python train.py --n_layer=13 --d_model=96 --n_head=3 --n_kv_head=1 --head_dim=32 --d_mlp=256 --vocab_size=12127 --activation="swiglu" --norm="rmsnorm" --norm_place="pre" --norm_eps=1e-05 --positions="rope" --rope_base=500000.0 --rope_fraction=1.0 --qk_norm=true --attn_scale=0.177 --bias="none" --tie_embeddings=false --parallel_block=false --extras=["capped logits"] --init="orth" --init_std_qkv=0.0675 --init_std_o=0.0 --init_std_up=0.0675 --init_std_down=0.0 --optimizer="muon_variant" --lr=0.0143 --beta1=0.9 --weight_decay=0.0057 --lr_head=0.0106 --warmup_steps=0 --schedule="wsd" --decay_fraction=1.0 --decay_shape="pow" --final_lr_fraction=0.0 --batch_tokens=16384 --seq_len=128 --doc_mask=true --train_tokens=134000000 --steps=8179 --dataset="wikipedia_en"
Each number is 128 + 24 x the weight over the matrix's rms, rounded and kept within 0 to 255. Layers, rows and columns count from 0. Numbers have three digits each.

# down: layer 8 MLP down (transposed), 256x96, rms 0.115, rows 168-253, columns 48-95
# gate: layer 8 MLP gate, 256x96, rms 0.201, rows 169-254, columns 48-95
# up: layer 8 MLP up, 256x96, rms 0.202, rows 169-253, columns 48-95
down168:157186136119080101139162158139123140125099150124137128132087089140081167105136148139106169133133114120158148120119151142122135110148133179107177
gate169:115140116158162144120126141145111130117159136164158169115154105118118141107177093134120085118146089138146126114083132101096142120150153131138130
up169:119123146139124129153104129120136172110129143149149121105118084107125105108097101171134121112131149142130148113105181138122132110091128137057134
down169:127138146097130134114106132146173105084102155100081161159120138156127157118143115070129186106137127123107090126150156143123121091145114185122120
gate170:105187148127116118130124120150170140108155142121139128100102149085101167100080082127119143127139097108130138124134149109142092157108104123115123
up170:104082141125128151133111144142125111127121093110146083103122134092123160171110141118133137142095127159113161122148090173152142111118131156096138
down170:123138120141150163121176115155138135085140160131120147122084118082122161121139129117142112128126122129112106119134154150123144129137153120137160
gate171:110110104152146107140125119124102169083094185094148119136160115160147168149050102103155162100137108095116127137125116117106126181138182141117143
up171:115163100156130137123119142114147116124125111140119095103101084115128129148106136045113130069119077145128213174114134152111104113125135118130137
down171:156107125110137145141127137143118172093093148128091100146127126088102113139127095138129166103100106144141111106177103153116118126065105110114127
gate172:120146137151118163134106150146127158182133152160085170145150099116114120121125121077110156132101103150177127166129116118138152122113111153150111
up172:113084087137128094124135103114108123113100114110136103142103145093085116114096132149152132147145087112126140139140109124159121099158114139112130
down172:159142109118122125110179149126116127131133106138191087090163089177155131138127147154133094133121141153142135106120168137109114144120185169124136
gate173:142104112111095145173122155129113155142107135137107116150142113136093172115164104144122136140155106109145202138171159124108140114153160141143084
up173:149118186135141151071136136132136138152130140136141088108122156119141134117075090089103147138117121108104155127094076174147112150107114155142122
down173:134112110131145098135151153092132129178139152111119139180127105130129117142180124171120129155082083107082151113135117144134091159122135096160122
gate174:114131133103152110104143109121148121097139138127120131141112137143069165101155132146174106140166186156100136094109140176141071124115086122156146
up174:154128140133115155148126104133165130126117120098138103130119149132186141148146135101117129129130098144134125121148148090129190142149140145117118
down174:126117180134150157119133131108126142132100096114147102112143134130161163116134146060143088150133179135131153184151155144135142133161147129142148
gate175:095105084132111144129163130129099161142187142151140160091140172132121105113136090137109143141110137116145135134125156088166093182135159144152107
up175:143158173120104148177139122134129122141133097136140193138101166142118106132109145163077168071127111106114147121138135132143121119118149154149095
down175:094097136130143161113142119143145148131131174200130166085111157112113124154118087094152149137139133131099081109144117109127122124111132128155116
gate176:115154153179136110122101124136089120146114130133121112103118090139088094094139151130152140121159130133108128128140128111150122083093099098075127
up176:119105127171107127162154143147147155090113113129171097125133122114093131151124121130101155134106153158136123137107102182124105130095138090109111
down176:174128140110151097138097103093136110120148141104138088135101111127129081168124119083113148111112122133144140126133148137124126174140085118070127
gate177:147062073134103138144102130167137156152135096100130145110120105146077086130122136141133154153126142114089134145171127071091102120110133123143130
up177:128162143107146143192131138162153117134141099125153128135145077139138067144148143125152158096134144105096121174165103130103113128114101126152154
down177:153157135170123148142141140158170157103092093121117122112124123152112123144140152156102163080140162129126146150125083109166105111111102127095129
gate178:129128056087147154121162093132126128114107114141091122128142145108102161172157106136168076144118122151122122182143133164121131095136174096119098
up178:145112115105124125103125094135159102116099148121119136122146152103110145146135164090144088167118104172170147148148127130163172120084107125098084
down178:160170118129170126098135137151116109145130147124137148079139170158079107141162153139112156163196096146101132122102084137133150110142089108126130
gate179:141116087143141122140118118106173133118160129103139088170177098097139157168138115097112099122137145126181072131111111145120157104169171083144131
up179:146105165124117135127115134108127184103118122115151168110129150132131140132176110165147115143123104123140114118092101097149143106140109119139126
down179:117149110142155134112143133146147103153131142113145051151107095134096094112132170141127135117149152121138102157130136152114116082123155125161135
gate180:157145095095124148130070110121080119130144128130095127145118077141107183105116155148167158111163115096140106154125145115135164105116142088094127
up180:122147131127119132149101152130139139141156112154116144099113122142094119144143089155081164120191122113132137085190114128128111102099074137129138
down180:147084109134098098134102115165165162107115086095129122121135132159124095179103108128147167128101158127185130117148142121120098133105174132119125
gate181:115123103115145165082145075108122127078112163134119123131133107142133110137164128109121130175117120148129140123143142124130109102102162132071112
up181:116126135109153095126135160143099095110123138132096175147133134140139132130144170142122128142131085132132136155117132150113123191148162139132122
down181:143123121125115145138126130169142122114138123083125165143106175148115113098078094132140115112095169140146141141106121150132136103137111155158120
gate182:119149175155107134129166134126118125143147148138085111156139101116131135071110157195120085121183154109159129142142126145100125110113156125102163
up182:119116121133111133136134142110111136120084128158155119133104180154091110145133120170141152135137092101118117108115162112104157136133106135160135
down182:178119128120154122157147116122132122144119079113127107114132089147106125146111145105080140149105101157106137145148102140164103145140106140120159
gate183:112152120160135160111148105112130146098121131134119132127140159118105133106090131105134119132141137118155173124093122083093131128192122141128115
up183:148116100166123162159090129072165142115145152131138161132099132096105152128072110149118106110153128112152164114106147149074121123120143091143141
down183:114124144094177127115126115149082122132111133126132157128122170146083078134137139114126113105148113155114114156113126104125132115154098058142114
gate184:135156115160107153128114123077114117135146172111146134096164146110143143117128123117076125127138156100123109135164133135120137115121186139163161
up184:142154095157113107149129109184116140118118120107098124090101095145124143087123129119089147105126124120147172123169119131115142106099122129102121
down184:155125124150106112171101129108128139123102149130066165112149106161141128134145135101124121129116163108165138051163132129157135154119153134157107
gate185:098106149159146145107108148068156130149119117168119122143169148131166132147102152104116104094103040128098153135170117137125154120122127105153141
up185:155129157163177090118115118143115126132068131140122165096156114159161101103169140118100095112129055104108182122120124118123132112127069135094102
down185:134108175147141133143180096169179129113116132171164160159119118127137129113175111153116070122166150102132124118161138096118114082109127179120139
gate186:162115131097122144123133139150114116108161130112108126082172139152093152104109123128138139113155137173144073133110165103106122159135101131119143
up186:140137150124116128153119120120107124129100102124132112121147110141098165133138153113133141066124159123120153097163114085132144112110110146122097
down186:164121140123134097152078135178131119148161120124158142090127096163136181153135123102157156131140116161109133154131152109086136120148116170126119
gate187:124123082151164171115119114138100150143099150131126154172099070168120117132105164131145106145094069126098119125115159123144142107118138108168146
up187:089100151150092133128152153123151140106146081129119123109105146140124113139128131101144142167126129125145124106143088119141135134124138176147104
down187:124140148115118147110112093142117082150153117158147141174098099154172118156133140175152129091124115090125124141092127107140147147107146146106139
gate188:161136124116139131150123127175113133127120141155157147129127078108124144134182140160121156095092120137109110141092155080098152177105145118143103
up188:140132104141132175143145154124123102145140121092102159144118161182136131129165113128156139122092146114177149115090091116122126110111134147135143
down188:141108103144145106144086122163126124148116129131154081135129096140128081095165124126121123144123049102122144142125146118125108153157103094162136
gate189:125084140134159128154127095108116120094143133165113122162173145103131139164132082125116086111122106170144109113142104149124143132121126123129117
up189:133145116098105117140156135192108100107131133094155113131121135162114142106166100095170099094123127147136183129093109077144129156137144106146153
down189:152144125154099122109086148135147124130143147136082179115080139151107125137180110181133140105139137156090164095131134108102128088102107127142148
gate190:190136110115152143133089103136140117122094135142133113116148091092141131147134091116090163123111161091143127157129112133116127148146148179119084
up190:149168122157151109121101118123156094098151107145140151120136108121129096126125089112104123139111097109147133169158152120129085078142168151120139
down190:131121137115072114165139152153161116112094129136113140129144166149127149122130088121121162146125140131142130133135137130164189139133134138131151
gate191:124089155136147129116108095149173136142155107115122122108174147107128146146128139073142125149125134133206138119121118131149134118141132113109120
up191:109147088201128114129113126174088100115138092092110152088100095150169155113089099100118143135061129120091126135122092128149113174093155090143125
down191:148123144165111106136149164150180119152136160069152144148141108137121171130157074133120158114137154112158121153170107121098118125138127181201107
gate192:099178135101143114141146109118106134136131145117163116096142155124074146120176175138090137113175138155118157148152096106117136125129136119091104
up192:108108111124156107178121137144151115135107149145107123118124118163161127126097160116123105158154087092149150136173106202142159102171162110159112
down192:127163162137158136133139126131101100149125153119146099132121132112110153139128130123082138092158172171114103140125135098122153173116136106089170
gate193:119149098149138123139152117074139107137134146183093142134177109100131144171076117113116139134099140121151118149144098124128130111128100094122124
up193:093107111131124144159161101112164147114155141110095138127071110104107128126191127130112138127153131135097148151161131152151140135114155100113088
down193:124114150131134103127131136139121113128110131134131094144095043104089149159115113144137129138141112108108129155134092142130118136135082127119112
gate194:072158108165124146090136140136131155163139119138129166142166134120093104098119113110144112121174108137141121175144122121134136083111110120132109
up194:122128164137113139114185098113174148096162139153118116125137133135105082165144134118094128151108102172134120162094102143085120179138121134133117
down194:175084150089128119152139141104111125150153141095120150088133141166131097175109115141101130136107140123120105118099139141097151164130150124125124
gate195:127145087100095118115134083087138114096102154155186141153110160138089139101105132102132128135129102136114135113131156104098150124072153141144127
up195:097107146125132129130081123194121114087143114143162092100150143154116132144132095136113123117141150123112123130120158130159153105151150158140120
down195:128140112115148147113133097174106156105125079146077121093125117111145188116152129125176181157167140138091114140117138131131144143133106112118138
gate196:177139091151102134157168142173155170064175141136112140112160140118111128147101118083080173089118124161134113141182108159091114135130126154139153
up196:100128111128151193123100145137131105108117190140123106105140129110138134178149145111112118064146182153111111090134108179129112133114123116145097
down196:082141097138103154109111141148128133137093091148082074102131117141121139120099163057094137147137135133140110168127119140118163133146125101065124
gate197:147138125138106140117121100088165125141132175123110107149130166148127100129164116119129130160111126128115153143146153078152140159120141146134108
up197:174115120145111105188122097143146125151116134163143156121123179139157128103102106133103134161076158113100122157148126120106111081131144151143098
down197:090117112118130140103127116119119140128149114102125105123138129104124160140124107132177104125189103134176121128117147126156146112120093128168127
gate198:115134137111121132154106149145132119106114149136111096097128115121117120150091128127161140138127096117148182122144116134069094146096125143141174
up198:101169137157128141108164104146157133112131083128180109113148144133124157060124125116148136097139107142092118119151146146166110096116134105114117
down198:126170145138141130113152166113127148107121131132128150107130149125132156121145128132192104131130106131159107161116172154117135136146110168143109
gate199:138104144136112135152166125115162108116104110146117199136116116152125154146138115092155164132144128149159122111162131093161110126139152125121137
up199:107123138132104128116097135120113105109081099106100121099112105128171129111141149132132119128098157104153138104162152114067130137129122122125135
down199:099118110125156151136108103126084146122166128105142082141146099142125120167130155135114112107118105132163128140170163131101110116150128148136126
gate200:118169121100173128125167144140164127127102133127121128108135074169119107158134103124131083107090109067124085139116124092133135144166101133134159
up200:142069138133132123092088133162111095123112072104117088079123140140084139151173092120138115181123136155081104185133135148132119101117149144080116
down200:148106108118112163124107117143173150119115156092162121175152081120155147090128142171121076080082117115128165099156137135095115163121140118158128
gate201:129162100131062168111117137154126165146128135128069141105109184132173148134145105113100086116140101131109123117141151129141141121130113130091167
up201:101095123134139096123122114110171128076129137147141112150107119114086129161128160077131146169153114125129134124126131154119137116134120107155128
down201:100117145114169121142031115116112109102125137123159177136132133135139115137119132142137127152126168121147149127132145119142157104129148110128116
gate202:084165115124130114115119173097165134135131085167153143142117131143120143115132097152106130129093141132129107131099162094161114148173123121140112
up202:093121119123141175145131116113159097123138150126118128159118100133134126107120158122139133123150148117147148143096100080163121151148167097130141
down202:157141125173159135114125119158139171141127110132161111141144121148152142131145110156127121166136115144134179144108154103142153117141139138166109
gate203:130108135132106123161118097139105126139109104135106120117079109154134127126160072116197158142115112137146150092107098142165150111119140145142100
up203:127164139162143143103139063106136137136152111097129109125108133109119125120158121132101167139155110164165122091128108150111108105121136117117126
down203:125144133116123110125152179144134180127115120105132181130154167141135160171070088106085133149114093132121164134144124121124147112148135144130091
gate204:119113061107179107140126088105127158103144128094157149093115137132119159156115167144092128084150135108134134172154165096122155116107135138146135
up204:140142071124141107158096113103161126141098139097123125116119078121092156151134115092121156159147165112104096104138116126117084081112115164146138
down204:150155091159111131095138094154094087148136105176146082190143136116107172113163083134122096162079130136102145117104136146123134091128114107146141
gate205:150102099148116140144139104141156121071134147147112129120139146156105115119117142132127133137140114091121129156142151144122176169115155151141123
up205:116124153128139103143079187124163106137116123101174182142134150098157102156142146147116111146111157088126122092087143086115120085095147076154156
down205:142143108078123143165068198117102127147149144097126096102117149114160116144161118135147134135131131118132130160133106154143172147174129169080146
gate206:126077138170148110119120171112121127125101154127124139115139167130114130112105145101121135139125094101098094150105133095107080123129086074157159
up206:124133072142136091118113143146135164149165129141124126103151139170131163119115114138196178145135155138122156138110084165082163172126159137199107
down206:121139081137085151140157129146103104128140156146151123154064120134157125101124129130130158128143124124149129139145161137086119205141101124144115
gate207:141155089159148104140105118097163118128078119168158145124132113135151122106094092130186085120131132136136141095076034140122103137117149111116140
up207:108149122074131115146127101129074176178126117124128125127132131133089122133118119127096082127119134131064129123099147157088163166126074166106106
down207:138144090185127156133177173143119100153172102101114147156126155116150065124174131147163157115129110136120117154110150115136101143123124135143158
gate208:100123132132118143150153131149161129145098136129114133139176149123145138136084089128129138113107117116152096140143112062150119158112100162137108
up208:141138151122139139138137095133116129102070161103133145119124087128126156140124142100135119108100132137106126110117126159112122102087081129117120
down208:155121124130108075112128128114151128130144100125132117094142155142133101115149119140135122130119189089112139102176127113103137150146131107126125
gate209:104129137132143117132125140118077120153142139111140142094175147172154123106117155126125117123130124109148125131138149106148131141147103148119116
up209:126144158098139127121129107135124143102134117123142134166140112136132125113136127144111143109133125075109114136137091161089168139104145169155135
down209:098127150162141166101126180116091144120101157138144219125141156121090154130176149129135181126127140159163127116109109141158123138115119127101139
gate210:133140076135159178113140099134132092152131093119127100108160143153090128100123104155104108106102120128124128135146136123136096105112156146134155
up210:118089080141124146168082128107150139184110134125105142153148151138133141119114098143087108154081084096114178117097159164118125139119124182121109
down210:114081198134117173110121132105127119127103130119112125113133156149065105123130148154142147108132129131106085151082134095131123107121126111168111
gate211:184139135161120118130094070115143120122139123160135112116127153128104113152148135126148121120115140126138113126150135108139107133116137109140125
up211:144164094135096126149109148105111071141090117115110116155093088153137102150126107140159140144121141166095148111123173116104129139111130119132107
down211:075143115090159128096148161145114161102065116105137114104138130150140156092125147098097100147142128145128137161132130153110149114153112140117110
gate212:118104121105137117109157127127121093123152153090137127091153148143142118115127134137094111112140119127103147152146154151162113115103134125126128
up212:155129143119079104125154124136150114122169148118107142137150186161083134105128135167111121176111125162092072136140125118127162119090104145105139
down212:132141097154176112091134182158195136122093125143171127094123142131133124138131148120099115089131124143108105150143156135116158083110125106104116
gate213:096137106123138101136169128094108137121104124149122127089133151157128117138151131117113108104131128050130152173126118081157103112134143140119143
up213:110135131151095145096039098150124111159135164131108116099105127093132121128114149118090167161149105149139174090119154132128133074109130102102176
down213:161152103100143091129181124096146115109109130107141149084139114083142124109115152143121140113115156078123152128144144147134146108090130114139126
gate214:103159106135142122123084100162121127134130129115138102127137103158112125110196154113117116121131136143155124104147186154160129138134144132123083
up214:110155098116151143118130117104141099130134122098109139155145094106123136126135142097117145107088173121149154142114158154100130120140126197110124
down214:141153104138124130100111090130153118107098112120112162110150127140118154102139149091163122151153109127137152158138154127117107101137119118133157
gate215:127110091182122121115116166108129146115158116145143170128148163141091093133143103123091137078103150086143143139130117106094142150128086118175154
up215:129158156145143131135122132124171135145141136129092132190098108158103153114112121154136160172126147123124139149142136138151118114078172114117083
down215:145135091184167134102108180105132149154098132116130125139147094126124134125134105113142114132148131125152131177101155095140122140109122122121141
gate216:087117098109131107121137178136134131145136099185160140168195124134132105102113147138155122181163110167160122116121132072146153133093136149154112
up216:153142162152116129143160154156147126138097168117151139104129162119137141136111132123156094122135147175107110102090129171136131116158076133142130
down216:095132129124135170143102108077124134135098091119128100129146110105136101152110117153086134102134098135140124131120110151134115076113135129093189
gate217:123150110134152123158131129141104176132084105119166118120129141120112155158084145088106150084138086119161166125099150131116101087139123141156136
up217:092137133152112109127114089096146110144109135123102145141123142144143148108154084146109115116105149133085146119121097100150128143109148111085117
down217:139163146089134136160104173103096149124150164116113152105118151102143101145139114088136128148100110139121116131089131134091127142088129109129133
gate218:088117109103150106133140169127155125088161133121110117177150097144070138129097147104101103163105106131119139163135135150151096107134165126138135
up218:097121104138125169147114164134154089107100133131134137184128148131078120087118121119154094081155156110118141162135118077132142113138114147147148
down218:137142094156099134132192131105142162148122206115097207150125136185141124140111138163117141140130123093157136105092151146142138099134128128159117
gate219:149132149115137095113098134124125110142156118097093108129095144126108130136142142134142101164129113140123106113119105149114131144120105136113133
up219:137118145132141165143144120147158139140167123146123151124132091158088121098124131168153156100145113147150096163147120149129122126149159102080114
down219:129143111132131103120130106148107100111106125107112101128113135107155134159124114118116116171125154130102139058118136126133142129121102117133135
gate220:169133103102121104139107073151111160103098142135143108100128139137109162135125151164121128132113104100128148105174146160104110157140158116098114
up220:113120152105151111131127102149105131169190129141092141134168148136121147133143105123115109154102127165108112080113106084152107119115149140135097
down220:101139121096119106121122064101123160098122136123098133129078159153147098121090138102147105124134138107105105131108127147113168122148096084144106
gate221:133126126120067155148111100116195086135100138158139129136147131150121134111117141172163097160152112140129119105129168161118119101150125098154139
up221:155168133124124158136169126090097125138163160155089108183145176126111105144152134131187121118131117121159148154137126131082156135122137116116149
down221:144095113156138120175158132143140137155166151113102108128071112131134192141129136087137081128100137139137125123163143150123128092149157136075163
gate222:087132073133115138131131129150098100138152109121153130125129127145132153135164129112117093157112079113125124108138115118141084120133075119166134
up222:168098089159121087144146156102103116119154102151120119140096153134080133113129156154133135120104119149139151137130168178150140124135140115165137
down222:148111119106076124135141106102140117126156090168134124098123125126123123158120137151149141141088145106152154092102117135135140144155153132140115
gate223:124056207111145118136145143116135128131154148120103116138153116098113133150087116111148141132151121110146139152113123122143139162102151148114186
up223:155100129164136155145134173176142086099134137123175164107098135152136158076064133126107106096119166068147111123097122165129120069128108072125134
down223:160116156114125144115164098138163119109141159106120118098129090105121075082070168091112123102100124122165094139140097170116090141129077118109210
gate224:123160110113152166148104129123176100157133145156117109147124155111110122112119099091130142104120126157122103114104098135082078138147098143162145
up224:125145075081154151157159119122134132145124168150139129117135126106097123100120116101171146130124113133115141150129153150149143137134127128127135
down224:146122141155154132164132153132157127150109137123099155140138124116128090101122141107094157118204143131102151197148126108097153126162105124141142
gate225:103101129138152113146137124083164110121091140129105082096156114103088134069173124165123096111092110123096156147133155110139135109118108120137144
up225:136122166134143126141149090123104185113119142180105116100142141108134118144102087154097121147098124204127097087062153134144111137119130119128078
down225:082125126092087144133106112142140114123104115136121136106188206150145097139120120060109079138120112153135193122098115119169144117091121106118163
gate226:080139149145122154141115122112115112152095104162151113137128103125133128134157128141074149125124137136097110134108148115140131128146106141108136
up226:131143099103117104107147124128113182134138132110101133163133141121120095107123129147171090136171100150143116145154128114142138140094131109149147
down226:158117168096150139137108133123097114132106118125156125083119172119148168115090122103133109095110162131163161120149145086117095135111146163130132
gate227:107179092148128150124100118130153126146102156146136115108157132102167129130136119144106142115117161109137140100136116128089091109120139155139135
up227:169132146140109096129114160147104093125101140126124146129113127136168118130159113137133095130180078133152121168124111156099118146139103086138117
down227:091128138122155127144123124144164122154155141120105182114107169118091101102156136148123116133095141145103140110141082164131138153107113149153102
gate228:179107120175127155195152128124166146087144122105106161089117130136139100140131111100135141120123148117149136163147115139129174104119100141138168
up228:106117164116139134126143161086096102128142113152138111118099080104108148088132190122116152133116133115103165177121103116135138089124095115098104
down228:113139175139072132139112079083088104131106158105103121128131111110098104138123127136097120130111116147109145126122143139119119153149112113134136
gate229:129103129109102128127091139098171173162154152130121132164096122104138141142112125107147143059140166134133112111099132087147126143107099132150136
up229:141130169062128164096129159127116108129125145122078148109104137125123108134135133101160125098154165125164121145116128098154116098139106110146175
down229:149130119102119155130131154106131137166126143154115130154114149142094121150116125130142118132125199131141147144108106110130161110106127109111131
gate230:112127147130144155098073099093145126120125121118135126076191142151125162129132094131102121117128153120162100137094079103146119175100169095111147
up230:131114090133115134152143107133123107125087098139131111090153160145140073103070114148137179142093154146114147127134136150066149140130164111107151
down230:112088114136126151151145129159105151141165132124120099118122154148143130161111094103094136142085140144104118084140157167104106163117127170113092
gate231:166140100096116162137075149101109135130125136157131100138165101134086147092124115149167166142122114071116134194131102086150120134140129092128117
up231:115201153193151143122127093157151101099144133133143132164106120179165125095130125131088145141103105138138122120096163099145158163132126159108096
down231:117092138132165086157159133168159085159130149152127134139109106193136154138122111087139076155118117107162144088127139166118135139188148099123131
gate232:119125100119155151144114158157157139162120089134138153101122133124127134050108101119151141137154104126157162108137128129140095114054119131131134
up232:105153132119108144126129103135096110098121168142153093137092101096147129160065119128119150139118173128126106134156101155137155150176117086140130
down232:137088135122077155138095130113139127144189125122167093139096125109121118141125116144153107091103142093134099110098182098135147111123138145142087
gate233:171137132139119139145127132125137128103090118192167116145158161101123119090116144193155125138131116101134119111143141116141074138122163109107139
up233:163112118100125166166143124152137145119128121110119146108165144151121123156130117154158124129112139114137124131112125146118116082167092076132110
down233:100099120108139097139147160155122137098166127151097115137112102131148176148153119130111113158149102122139130091174173120081130099157132123171117
gate234:087089145143097170149126125102154112145143114132130095101138111135106099133099118069102119116131153170149076143137092170133137107124123119138174
up234:131096158095106112123173128170132128167125116076162136112107155166149162137140118128106154079137154167100120108133159128167081134119119143138091
down234:108090131145105052100158134133089152122124143165134148133136101115157158115126117088169105154105152091147118083133157137089116134131108165138149
gate235:055108128131128118110134148142147124150117109118148146155151137127082172154122157162147102149169100127136149113107145133139153128111099150115105
up235:148172098157113100094101106104117120124139177162176145120156114166153119118120160138133086123127117139152128131153102117149125113159148123117159
down235:103137123145179128140090102114171095120112115102118127102138160166124124156128127148145121148131139154145135115146134115167163128082154099127135
gate236:107132119105141117130083108103112189106120121128153122098128108109134109120116158097136116129145149109116151135135161066104086167109135136099141
up236:124096129166127133121139144145128158143153113123136117102112137096134146152083089122138167164146117128143121117162098111137172089155164081114169
down236:140117130129091122136164091084113098144102139110142118103089172155123128151108094100157129164117136144140108151126129100138133152140120080134095
gate237:142117111134121122150109145118101130124124106122120139108165096144131116124127160139140142159121109103118106149169164130150131130125147113138158
up237:128132147079112117101117091109131140103126093136128142133127112106163130155137147097165159143170120095191084123158121117130113131148127132128130
down237:179132158142141095137147104118147110138127133155142097128124131107141091136155113175122132147128111147096129079134148133102115109122133121116161
gate238:086152169131148157106098112123119108101120086128090108138127134137180133158132118120082107143136111148124081150138120124154148113133152141140161
up238:138127128152122149160129136143136130078094127182119113112112098104094123139144104112089123076112177128148121138123094104109136141136111139133138
down238:126109138114128139160106142157157123102139102127092099150166108138125175118142133110084142084157155133150098210125133115111121133103147156134141
gate239:137162100167095145148112123108088097127134167144135158131135126137122190132121102116138150123128102125121149097152131132133160133149153142113144
up239:121120075140138109139146142127129187132153150123117139154123122125142134135108141155126090153140129130133122131130131160114138122124139159137127
down239:101138125140121154162109149135135087136140144132143149123151096104113108123098098098173106121129110120083167133119126119134162120150121132139139
gate240:106112081156128125167149198112142144083097105166099160132152130118128126106096119079116135110134132137110127150103107144133107173150133086138127
up240:143152149109108171125152128152095178115121131159118116103151181129092111117114134126086112142097129155086121132148180153145142165171131158100155
down240:114135170138095105112140103124160131136116145086132106122135130136098152148119093147128132144160106072126147121150156110091099106118112123141137
gate241:113150110147114137123120137122215084105117096170123135131156167138115188114155092140146151122111129118115114107143138142113125153149096144110140
up241:139158149143164159155124132095116147158132083089095149112124128161149114133137149148108115131139146142159136157139119159129125084149137087132143
down241:126137131119068130121129106136166125135134132107075156133149162172146132133152105135156148124095117075142116139142139132079096146110134146120098
gate242:129139133122128187107147127101147102104144152136112142145094137128102105098124149157126128119124121112149107118104151125086075167103202152168143
up242:148136155147130123115128184112102129158126116129087091147137130187164148140098140110144114144152127160120131083112139111083176133121124125125129
down242:154167121139116171112152126120125126120133150106077122148094135135109129129168138167105175111091139100133141073110144141150131162116126153100127
gate243:089141152125162082174164101090134156131141117143105102133111086114122127107115117149132130165146130155136133123155114107096107130088136154095126
up243:123170146124115105171150130120094134087102124118149104105127168164141099090128165099118126138178115160153131105130159097060124131118121121145159
down243:138101090103114104122124120087183167182148072157091099127128163111145127092109102136129073157124111135140107132155136144104133132125153152115157
gate244:137139135172125113133122141148162095149106112136165145114119138125178132132153108118148109112121122099167126132159144125141168112126086187122144
up244:149142130137137145128162151149146113149138120113133127123132118161120136096118119045093101099095091164121137118121126127173156147118104134158171
down244:117135108139107115124090128126133134158124136113133126139120102104151139159157100128129102136117200137110131109152121138132120089121098087132146
gate245:116132146180124115136168115119124147123119131141110120096158164138115123145192147098130159129129128158186117138143130145107156120129143175143101
up245:132137125124159123092122136130167115110117107102154091120114073102133167112129152116124125162125116115094129130097107124159082144118111136086154
down245:113128168143132118125122114129150112109169137123126165141146150128101122163109121149122055136144128150099134165143140137112113123147160152120135
gate246:119168083128121137128098096112121106167112101132124118135125127133110129116115136194147145101112144082165137131109122119101115076147149153059136
up246:116106128089125125096175133165127120149117095120157120123105161100137128096123107145127122158123150138092123125108108125141150147125112118170116
down246:125118134137105124099125104142123120124147102154091172133154134118126146129140111138179167142165098115133165148144127116114136107110084109102131
gate247:116123121127172123142152125127097138149109144117183181148158146203112161140076111093160110152090085101139168120129134120117140098118108098125142
up247:111134155156127133110106138130096141086100171135094108143134084093123149146077146125180096172117092154119153128147126131114161111144144131176132
down247:146121113158107205126111098098160165146144140116108154118128067077147101104130141180132165136128102080121110137155153131146109155116144149161128
gate248:105097124155107120167134105088117142126056164126138167150095159104130136122090103140125144113120133118184133133121106127118106134125109146141161
up248:125137147117145142120109168168129134142182082115141113196135136094164123123126150153151145098155155092109158134137162123197124106126146091117134
down248:126129194082102112180119159118143118106170120115171135166146150137135113158132126199145134134135109088134100144117103126160118134148085116131097
gate249:101141095124101152137102133096135135075122145137142151180114116108129119104136143114157120161129128161156108128159156125143118146121097126100127
up249:134114132123161118114147113150128141112139101104143145113090119148124082104098117135102125102144172123124116174063114094124165121150150112079132
down249:072136147162127126143130099118117113124127148145119136133153137168154145144166098151153105144132100102129144108122159159155158120144133185166109
gate250:120098143087145122150120100143149098128117142152162133132136117119131091119142147117136147165110075107104136125173116144150156137152102122142122
up250:147148127162127132148124113140107100082143116114097135122128117104093165143158102181111131089125180153137149141101144100176127144124161128132132
down250:164126106118111153147122142114109081150105138137154115131153173133139127135116171124107159140119112122153154128128139164109104080130138123134130
gate251:101132114118093148150097107156136156079121109145123173128111132147090120147108153120115129153168110180124127128093129145146106080117133087150102
up251:112126113144162151085114148143097126174119150119131166140139123087156111090072181132127109106124127131170114105102100115158131098121120143147142
down251:130131109137130088094127130105106154122157148115115152124107113146100149137140136115132122132167163103137169135134129105158086133135132120167138
gate252:185135166105168114126131101140155138163137112157125122129106102087146107107131147117085102091111139133139093136161148098139097153096117133135135
up252:084159147124085105149122135129129133132119113144134138161100146103159133102141180141158162149096116110117101146125154111137151118120098104149124
down252:114113128112136116103104135135153119133134111120126116124170182119127103107154107148102092139114122097182124155141101150135112126132143117126105
gate253:138111127139125110159091147111171110117081094146120114115148116142147114129165100164156155146067136127113122123143077094159113114147128121096152
up253:143081077166112155137133149144109088139142147075118086117138144193132112081139111159141127080133100140142142125135158091177130132110164115096109
down253:115128120126114105135126098126147104153111129167130137115138083133116145164125134123125136122158158123129140069105125169152138130155115089147106
gate254:143136139131140147119128135145139143169110107151144126152127089103107148103164124129128144114097120160122140134177136122153120116138129135111099